Weights of a small GPT-style language model, trained from scratch on English Wikipedia: 16 layers, RMSNorm before each block.
Each number is 128 + 32 x the weight over its row's rms, rounded and kept within 0 to 255. Layers, rows and columns count from 0. Numbers have three digits each. The size before them is the row's rms in percent of the matrix's.

# layer 9 MLP up, 512x128, rms 0.213, rows 474-511, columns 0-127
102:072088120145136151117165099147116106152148099172114087173133046194149099129118069119121126160159101109153074113146138094194168159119136072160156139161144132126129137141108098171198137125083087114152109164152074162147094070124114169108149102126151125106147105165235161147134147083144132091178120126150129182114143128127161155164146177106084096085109096136181145107063108158106103120124
104:133146187136133140077093154109092125083103088142144076120050136133129165081178145141131126129141139176139128056123103082144155133072134122161119129059121049082076141078109096091141158152131130131153144116152162154068144136131120078092133108101105138133139176201149109134095144136151102115161164139119138189138101180042141113130088122116162198127172125147156147071085098157121158128116
104:111136106164156106092144145082147149159102149176130118169151074104093112117080177142133151165073111104164087085123138079198141077098104089117106198138129100153166169124167110097081170146160111171098105165152107106180128145096138154156101098094132194101131122075164149096100158094098124094167175129089096126172135172142102161162089148061127161106094116120148124107078151156119161061148
098:117087123174109160139151145135118175192105215200131107074137083123160164167111135095158193167111107111100143091131111077098173129110062112184161124144186109136086110121081127128147147079128146115107151117162104130138104148102140087123065094124111082122067225135133107102116147085141103124129167125111167094129063117139099149180102112199085106105114127151108142105096105131134122102135
082:099098185112080137076157100103172111092141155141143165125121115106204170087115094114066195147164159151119127167069070161091168164049112101123153148147101128139106161082111111131136139165129111097125112102153149101117101108167125144113191186175150140098099128194111151113155135140135103123098145088190123131083154120150108065168125127149173121138108165154112158152131148126152152223151
107:140107157084182086102108115117128132138171046183141174109106116133111136092088144156117126120084120134124092109208164099092094160176156149077171105137178093078128147113125173081134149091116128160190093093165120141143137130104106092069130126154146068095113112161094116083121156141127105084064100147117157125124121102110153152163130081142082136126101150118195132082191123215130142095159
105:122113135145139125143133118075137100141114137148116178204053117123140177150110058130102115129146100080133109126079202091174235128115071162075140152133151073102187120115159132083085145137115135145147107160109131128181112126136130133103127072117174092137087152170117180175118175096152124147174123154154120122193122174161146106113130128140132117115105124165103138109130105156148139091222
092:099152083137178180130120153126094156105192166155162189107155113169116131141085124066190160088135094107142110154111134067139108134106177146161143176143109138076110133127105158107123108135103095105122098088176168120124162097079131125127128068086109120093169209048139122160135136100084148098164106089096168183111140152174145108149111092115123121171099161133121139182116149199122157181104
092:100170127151127080153121164180130124127081157126140117184113094085122091117165092146140118100124114114108159159154101082134206156139102109126205097132136140101172136111164119154127126110160121181156107204144088151094177129140111128136076045124138117173144188167078093117069133116149128121110079102141132138075147127153099116158057083103140132157131138190156162078158161128124163208102
103:117083136158077132103133165095121147159108109135129163174117135153106147126089159131086099088110177126141128141108109086151124142134106164093124167124113049116130133166099120108137105176108110176167137149197122121155165086119164080070138161124150116158097150049171159182156172104151134150168114138163156151124136152141136166141179122113104137101083194096146119194116211052108196106176
103:172057105153183183158120169124102185097123125172143135134112153149119089131142188151138041117107097140127158099104156097174129085171116189146164114096114146146154134112090149124096108077141115155144124148077091099161153131093147144105155144053112152125146133064114124173184078119102132150110117161177139142119147138122127118156106138088146094140205062169125094065147164119085170079111
093:118109134149125114140155095156135149118193114156090099143145131139158144093110119102120114082113154102180140150124163104122165111086188117173136126198119130069137179133113093137094115042053131128087182141115176110146147166141094154133095102147165149132090160076148193160161124189113115072118100107153152145124195096072176120155122110107063121085072117116080109180146098133113086144097
100:101146108132138169125129144119021143099101119058127136124125124137127101152137135116122111120090170132182106057101155105128115096115094035098125169038103119111117085150119139103095115180139090117190080176083169142144151080115124074204149150110107119154159139115144132120125107107136121121077097171128067138083109163095111117151112129139155111156133074158164133142091141105077131133200
108:136088110116182191114114057086058160111112146163169092142136069097138091110155127141164144121103099133137170109104145093150139149123142156170158132115097145121150162146134134080133149102104119110114165127125165103088204123131133149131165150147140003102120103133132142133139108122154202143091081107166074148117155096147087062137140152126123162139154086148159166208109097055107127105123
107:061141119134110111157131156139075118120149196099109152148131156170177121134128118105129150139141130139145093110123110133156108120134160100173171107108093152201169161139138185092160137104131127133070088148195120053168179165161130182124143119060159103098108131159080089163141125109182189196141126151186142068098093116163117136153167131131081158167151111124077142064151124125148125074131
113:076156179150135143154112163121121147145146137173109147106175127142101113052141124152078099105147106152153124149128146131123109106092159095108116099073117157096108144199121091119117118142151110099104108128179156128190120117131135119166131181182141181140073138171141092135151124110095157062133107158064111178153094101153088095193101126108156169192184104079122153084025121166124154106156
103:138103173034095107066147068175126110104189090072124109111117099135091134090154129119123107136099131106105209153152101091173148147171120129107167153114146119098126106115159129123186148181083078126100135128171095167170178126091081115092116149086126116182089143168145129132121157128133115127147101076118131146082099114101103104100118128093083121153120076078134120194145168088118056090156
101:132074131081104083075135074153061146128161132152137048072121151072106119073162157109072137154139169200113136087156088098117130097137116081164166107088148125091127147147088137145141099169106091169135174094140145129100142126102211181151118120147140076137132117111114120053141087093143154112128059114146161119125114139173125160156114096149119117121183112087106135137053152152128149131163
112:135183129149137199191085155123152134158148050141130100142127114115082142106125150143107108129108100119141106103136105154174076144094105121124164158154149145128174149076125128121171153148144111119100088190137111086089184143135092092120126117160133167088108131143106113102182132078160151167154160181146119152162187078099131072136153146048128157130128159160157135120128212213129120093197
098:143117177120201143117037173182133139157146132115137160145120131126123150096095062142191125116142162128146108138148163127154143139146159075123061172134142095128144161105185113139139136075077138106133172128104133120125148082089163165011171109117122180117177126158159176153152131209146155084110096094106112101127110123092164112159136160100132127074115139102097109107139111169159174134150
087:069197101118148171111090111112159092147101130127147168159112105166115170111167109141100149102122144142132095084151049141069159054094159134129154101138092104130083100191093091170126173071107138108114086128121108110135124170147083142168182115124178122165142159162078069128122142160172214184097095172125133149110116154150143110148128164111113163153182157133117098167116075105142139141156
094:169095124163131108032077121158121134152144207130124126082110096209123119124108160101117141187103126131086091142122130118137107112092136110157144124135080140126151161127145142083093115139167111076148135136106118175119110143151184163105118143108076132108152111091127132107150158130127142126102092107167089115102105076129140111072189189134092133140126227099204093078092170129127119188190
105:143137122149121193155098209099137117136121117158098119134102157143143091110153120112141122122119140096078137138154105159154120157175117099180193129102106105127113143090080133172109142087132114080123071109109181107130104134111089137126126136155102161139156198145174059143180111080153088143148067083129136165072113174227065156162178107118129119093081085149103121107176110153112075103105
096:103144156106155091156123144107094200121145117098130201172141176128112162101157085165084121161147126104122124179136160085151143083109142181181127136153199055074090171112104167125144144124121086093163156108178189118149173176139133124127109169137193189139097132096138141110072135124084136084172147072089120138136112132132173119066140102113144122170097118143102126135179149097115132072104
099:155151099121208146182150127142174112241116104147164166105144131126124142146181075100066132180119137150161133156120146155126107119174124094069120125147122153117143132125109072110104059039130121142107168121170164164127115105109097149116081128115168163077152091198124058157125146153124101163075122081084132165110166139121130135091122118161118108095127133102112070128147147109135116119184
099:112060088079085121133144085092129126142125107121114146085190102074131078120144099138136125146144084155123134143159155127199144148103157151134126138123168175170136150122144101121139179149148108157137174117145144130156148132137120031145162159134130185088108060155169141107151140096105067096040137103116133130098096094160136103150146071160109132187090081141099130128120241134107150098131
086:109124107109145144127161107137113165094134135170029108152082186116093161100093076123132185150174086100106155157158100160118151107137114117128130137138090153150073139131110136106116106176096109097171166114127125056136148138106094128114161181156143108130132184192134155135195090179126136152063114087183187092129127133159075087163103095097167158129130149151080153129096091157150149163193
100:178078119134131114071060093153139143135121137106105139145116163150128070085093177070126114059061060135115112095132142113123145164154094143113066148116129105086137161110111088082086165109225108085132187147110122159139083103155137156150162180134101104096090114137106150177161079142120095147069169127085157164168137099125116151183136161117115126099092128127123127163125110096116085090090
091:134141156057069136152095116132124123069170141112052123130123108178157110106131097066117118137146090091126180121130141166134132091162145126136139179103122090154150144161137121191122093155084142208055149065134127175167144186142145182090195099102147126106110157151170143142114107162115069177094083129146136164154090155118158091108151137083150147108100130151113113077189147106102139122162
103:145134188156076078135153133107109116187110186107089108096168131128091099120124130145088161143133139116131121077172101086136123135128143153104064127115152102085150132124104069093102165157107098139157123120165113101161131109122091102137157136146143126059106089095198099109069143139100082114093081147083153129124112188146154071155074102080137128047094175106151050151170135162118097184140
103:175121180100124031119094140228173118159100140110133134149104104077114125129152128091142089105136157186108073099138120179072143113155123126119093138178117114118127122126145094130139121072170146148129148154134141194209113093093101130168149116060192117095140099087136130120162077141132121156166121131124136139156143102125145159121111078224139106139126175123144143149193174146149120095142
097:168123157118153116067098210133100137130160111110125149191088174120181132130093100120114106115060118078107110052132139102094163101112136110161059117081129067103127141144150077145102166106119128194136190149146097122138166109152141150124184124182134108130097113113128191095127065151192128122105078112118110161170151162071122133137110106126083123192144156109164137184137096098154144117113
101:115141130172128162149075171144149142169084159142092099109149144135092162112141158141135158146148080154149162129127084110124101160072132161120109116151162093140121172106131142175101117086155058114102114173154132176090193108123083134122150119108141127167134168153146068223123063163161163152163161106050155137111085122156136156108061124124176117101118118100061131109095095121141137198183
100:158146092147142177154139123113187100119131151108109187080200138206144086136095160139130166171084161098153074127147153130143115126156128066096141088114158093149165119102138125095090110100091093079139106107157174110098217123072115155117153145155154211075152123150156104103086142079117142095191121113115131148083071142079129127138129102147141130130118138164170106103092178183126136147120
106:212138142123194097066153144144081136096135117133146143143141174106137114089195081094061142080153128093137114152105159130145174126168140145125122147117128092136141078166134142074115155134129128173153137121158130157119110115135151142121192156132089079129155135109126105167156126063127111082117142134097113123095132214109122112180225135149143120135107050056142163161137156146193130101092
099:142096110081089106095152146099086119158109156169136107089108066109131062179118204148158166141135122134179185112134140076152137120130082141107157092125165088111101141107108159084112142056107127181132125150116113117129151099155145131166056160090162164134147104168083134164112152165142151145097104163168106123138138150117116081126146214208104181123099101112137163136137141197179176135151
104:132093131162120155190140059137136095125156101122134127088121144146089066118154115101189132136108165156180119159133131162131071132115113060118140178130073110103105139133130144080122148111114110093162134139109149124138190166157172087135106188173133111097104066122103104111142144123173179191101134133132185167033146145112112077117197086150156060153152147108109114139137142157087156173166
101:069170113102106184101177090130109179103162121133172091099127117107107163158148166137145090126163160170143206170156162117148146147128132136073112107126132123155137189142149169146151109083167070144056145201172158146125179065154150131137152096144124111164175172152081095142169174142148121138155181149101122139109096165085195119153188139092078157110147141138124147117094140104152172142122
# layer 9 MLP down (transposed), 512x128, rms 0.0373, rows 474-511, columns 0-127
105:117144108151119081100100095142155106161176066145050115141145166112154154180136108142125133118183191108119168159170084139146136122149138074090128119147109149166098176161189031143183132158164128149160177100120140154138109156113117158138086109090121116203138134168149142148124180147152070124136097142071072119130139098148097153124131133124071091149108123147114134088175071079104120164175
102:137127107158097192073142120086146145114149097137097178146085105079112101148104135140180093115167209151170073114117133159123103171110147159161094115079207108110144166154127052108128082156110095140128165149120087132119167111146156137122171146156128166119116146103102123162131161112092193110146123116118117110165185060120123125116148189145102201102133125139182123080066157159108078091113
105:134151106150094157098147117112157115112116182094066118131137119052149162083127124146088094101135099063181110153126134159116128055173150161138053151199155181089137156144177141116134095136166097158160122121165156101136105095096143120137138101083116123140138114069157165106132136105088130092122124098199108132187151168111090168162121211185125160146155125072155188166129139153109111126121
099:090177116128070123132157123123114152121088113181115118081106186084133125126075106117144091119185133184146136120129133067153135153090147106143093077176108122110155142094153149159139132053121107120143142116145114109134113145167110132096113151171143111110095087130125181083155074140075092191063118151109155109102164106132139195067118173129063170140087115090098107147104174159088058174083
089:150157158109172197068144092129208063083101151121168140231071101132183125138152161086058155124102135151132176102125179129130156165133120104111155149116096143172131114117156075059101141215157085101098106143153120113135110109151136128124150156116117115118114180135121146127143147136126135132109155142151105070098155113118124173141111156149092097124121157155199114162191138158174140143125
106:154110106178116144156101171133067152092102123105162060132125150161164148117157083135153100085127176092098119130102147143149107146095090092184102108108124138045068110123098089162157087199119134115171112185120181113104120125093113147124150196141074136121085189166056171173174115167162125129147099092119145163159164121087126085121159109160123092110155142103124175174084115143112150144144
103:178112118129089120112158154087095066135129158125130140116175152139122173192175175080142215137150142139169157146129132152099096121118176112174131175120112138146063113093153163121178141083111183120103100113097147166098162170116121146152155126156156164055137154085074149133091121164082158136100139112116141110091083046088077104121113124114114141102131091140147179193106147170152093111083
099:196106115126108098110144117144049136118210105114155145130105126132133144103160103113173104107105145152141148127140105122088192117148143104105103061153187087120116136159212176146210155142109139145124159092159124065077107157125123163122129145162142162148109142122112193142100076135104154107113103073093059145095140077138195178135146115135113115095105086122138120095071153131157139106069
098:085116148208095105136128099106132130130179138141062138110174210136046115110069124139105144084193159125104139166134120152082152107119134164107154155137126113134121198145088131101158143137133090122148124059114158112202120074105139174102096127049135114137142107121118109098146158119166107174155094138171149115166140130058122083114103112120175114165142102121075151112099073115130187146139
103:096144156071094106098146154115136103131122116134069206119140164109086131166180136077100065103111132136137193102121184112081164148153133112139114134122161125064130091123115152124115095082125140106082106098156094118154115169120188224119107133091126089117159082132136150167190128125152148137138136088135184082104097126125129099156107104096193104104141151175185189147153157166070100133103
097:104098134145081167108169114149115117092137105127139107129116125076086117183135067110074153131096102076156203066176075099113151149176128146143115154137057112140170123129174112155115148147158167112104090086102061092126092122074159092161107138133164182118119087172163110121134168130041153077153144144116138144090167124134136107124170128128118122066081161152089162134092129098156153093174
093:108186109125101164067137117105151052120140116155074083202160188104103098131129155155123109140158146124163131070104095093135147104120146113142136090123095130156185092105123177143070119130163141139171110107152133101149113176124094151146122151148098131147142081178120097131148109090106117117184179128147119167077179086119129149058093146109098127111056159125141139119172168057128054181102
104:128108173165077088136122130129141137178132081134124170125063161163082117110113146190106153150157073120070128200121104120100114150095196170216120034145125132167185133099113138098127181124136083141135174119153132063159071143121127137130131076154148159145126104103074179117124124151144162161107149144128092099106130060124149152134098113096132129117118131150140125119089140109057174118088
108:078091116164175107078161077145164140102188084116098135134115149102103135117173148101083140121090137156073137128135149120086165168140138085061155147138073132117098146151147113118104147180127115189155158131132114156140178130095103207166070145074137124144134134081172108174132174124130103116166067148090130110141121128116157123126056124069167100097103126119204178149165167160110167133089
104:113100115104141166090111130108147119134183071120106134129149143128184116167065165206146116150094137099113087114137127085176131078134087108123143134167154117129116131175180130103136143077092134064111097158135110141064131150113133121159085123096088125187190144165126162150059118118101119155127143142106144109116129095125080182123108112123133111189067087144095156127160168159060084046068
112:152153150106145136183164118149176103132114085150146171052135160177139087075176104155138153123153074100145076135122149179167159127107120106114081128141104138112080171171161164088158128075179171082135139107154141127109131117153134119119156162131155193136123073156103105093128109092178123077154116202090139131126084166138148109110135128126165159212177144163115091087089139158128183179133
104:102140096105142147120155159073081116146062122151187138082136026139132099119137149162121138146143154088169120116087115183134119118161172167149135145138134134140138167201125146112113181150160186147181120107078111144118144111200083069167130130136152160092083132167147094143112083142149108162110150115116097149169126141117105196182127127103112149153183077079114211116149102100164131100123
106:108118114126110121138130136094124178167149085093099132059065133093105149091144122061145106138108152147143111111125106135140105132157061119121127137111166166142129157133160136189116099093068095124137062155144113090075119091078080152146184113115147126172116157100094166094103147117131108055177105141144146085069139133076112089108084199123069188183151135162125113065155110115084110155102
107:131143064141108196111103074158125095175108181147112115135059087102056116117085157112054141123106094117177222117153125138086111150066120125160069164118133111101135107144114096146135046091122110123156110095105139119124182116140078077110103052114137096175133091122149144121145053145129094128161148146129088167145163147140152105114124171122123107114166123103131113156120189151139099133146
100:129106167053126163125158125159099177090086146186134085190114135083135235120170114095101107116129082075146127103122157177184148137080124162150144108159131109158099164087080139124106096182169188213128147117129081126163156128097132126211127150140112147118096081132091108112117106071154112140107167123106149146122080105147157159150118162135149161094144134152102087136114172115145118106148
092:156097120161086091167154151167121130143140127142139120125096170148109117096104136147181108195067169098112132100108098078177136134126133133123054139142138114129126140197146128110108081153163158137132110133138064128057140121115111168115086088138146150095077066075188162169144135188077065095136099147161120206183128169140115145164109113120115076089175120112124191120103172134167128121117
097:119089177097118121128092129120099124146095095111110098125166172127084095122180116117109139126138135129171179128103145121082124094131094137089125124116102102143101176171081111177162125161097122190066125146085119159132196094086034175143152144133039171136118132114113108169070142095118103170195094129123138132133126149125133176155107150073111127086150110120081162148177164101141086113046
100:093121140153093047094151154193143143131150120187130118105096111047126126165090175101177154165067146153126079109132148146100060135170089107114132106110155109181134148145091105115122066121093152141105107127082102135135068146107091118136050085148147159103168142117127170091146103168083112140156081082120202092120172127139081160157123137129131129127086104154144122160141127096196135111085
095:123125154111095195081086106132138145104082115141120166165161160087161126130133145131159147131126162155115138126143081096051099145186172115145106145126088153183189139219102177154102138138112130078171092089119089129064124132144108099123184104173113110147145082094134123162165132068115141086122084093074187134095159112117058129185149150171097088122116130121177134115138136153156083154140
098:120172163124086057095107120110183095102153095173111148110107136147101116087097096123158122131138065130116131147169082121074131113131095147169160141131106163113127104102106136108196145070156132142110145145213071169123141114074087170153114092164153090112115061146089178178111072125148120107147105083156215155115110152109108150121096128155146121149136169108169156160117122071108169182085
097:098165172122135114066155138138096093181126130150100125145167129150105086139057092140117166160094113123116053175146141147166150111136163197180138141164135104117101103128093127163082144088098124091133061117155105160169163159123137081110132169168103119172166187126130149092145126074140140128142137126075142109113097206090135192121195166128182148180159120163128172110117193120146104121147
090:133193156084160121128150131108118135124078097136152162141111067079100106154100171091148089136109111143160128175104113179112150119175145152134088177117157065157119065126162168163141174150210129162114064039092123085136137092100124148123160109165144136074144115112135115101070105095085112133118160129096111120156137174080095192118153126123144147104142152147142096135117150121118076094042
097:135129174130099080134114116114174079144105122085069100118099126137155184108096142174106078096144133158099014158128136138109104080122128151170146185136109160107194118126100150130133126130134151156138105202125107094110156124084125099092119109147078053129093157155101118152199144118110149054154080071121156164100083116200114115140122114189112143126125113182120169112136133150132121161157
094:152151076167116128131176125103113081201061128139114150124140137133107061160129144123121120091113168128081124098146105078145119125138125145126083156145101102144152123190099118096109139117160090111140160125106111122096151176114108158215081199199103090134072082121123166108076068164136096125118150192121144146167097122099108181184140118123117118083161105142132096180107112069062134158116
106:162131177091158109163150109075126147142111170190164142180166109154118160107172131136042164159122062072171150149079077097144129110111180098098144149116122124192139156127144123113126143176081064115156119173117105122099122200125157144136056159137083147135152127134119138106106123118111152147067063162097140090132178154086134111132155190142109133163114098070125141104119147107104108108074
102:187160104086112136074161192113085116158119096076089093122168107128144130121085068181090188155130110076106107112099137154070150167124097097119102121172132139151141120166096132035171111127145087151115126116166155117124080154135131132143126174085177101131154159175168081139068160083151142107128200138153145142169107176112136177091141140143128183077118114124111085104125108089139136093095
099:109116111099151158118124130105114141124129155174145117141111062105106125177130112123111105127193105171177061103158097100170109152113085139110199100141110111124118126103153169068088181059080119131168185143142083125098164121089122171160091130143150069116087157177070102124111170128170055147107139158136129107122089124138180154114178126166102184111094125086127117091129194131120119199117
096:098099058085165125146147139123099095126209057103092137063154137123130134160091115089115142069123152126157145158093178166118098149151110125063149105069142164187146147180139106093169088153194165122194135077120138184133131129089154102122123127141133157138136151118109157121099089174156106132180099109122169107141092154104112160146156109144132136149096134047073111163092121129069163131103
104:125128168124092189090139160088200131178155120144128150129144101101096135126096113133149161143099123127093127106106090132083159195113170151124131127135160186118090117164146065114110180102126170129175087121192116156120089097147110180156069134086137086195141091114129106159185070152177113127068145105124159131132109167181164182138099148107097121073153103127079206161143118093116130130112
106:123169176143139121130107079073182129151041101110109106159131112135148111164136124106151098141183145136167130173140138102084103154193143130107102137113101142091170079153102108116081076143144138105138106070083097126106065163139114121090121099103115140157118187134121108125113209133116127101134160098160152144136215119147126133129134162052137119107121236173116102175187125104116123116170
093:170133108170147110159113080153061081134153107114166158142137143089087162094108103070130079121160171110191157123150132101134096140117114131119114158133155056087197111171192143126125122169166066115146152081129121098125116149129130080109121175175143077153129213145109114174119115133116182173067128084101131146118181170149160116107074152123114166179132140105103196133102106127127083124118
104:096152125116112097126130134134111143051106167172113140106107106135119125074059173189088141089108124123125110135090140080066130178059108170135124113094114148116103147153166125139113161132097150065165174094070110195156093088142112128170086144107160120133183137124152073124079127094120089145116136110173153098040109120118097204110131150118152073183088084149120131152157137138153105164128
095:138066105139078093108200154182178139105120092088137078106089125146161151096107137170066143087111145115128056174156136102131137097157203146139094146091165103159081077176115135127115131136124156091151100103129087108075181145104102105158101126154101102175146118103139112112163091156171101168138096086124122124103107149112104114127140196162052149138123147138181128117120122189170075097091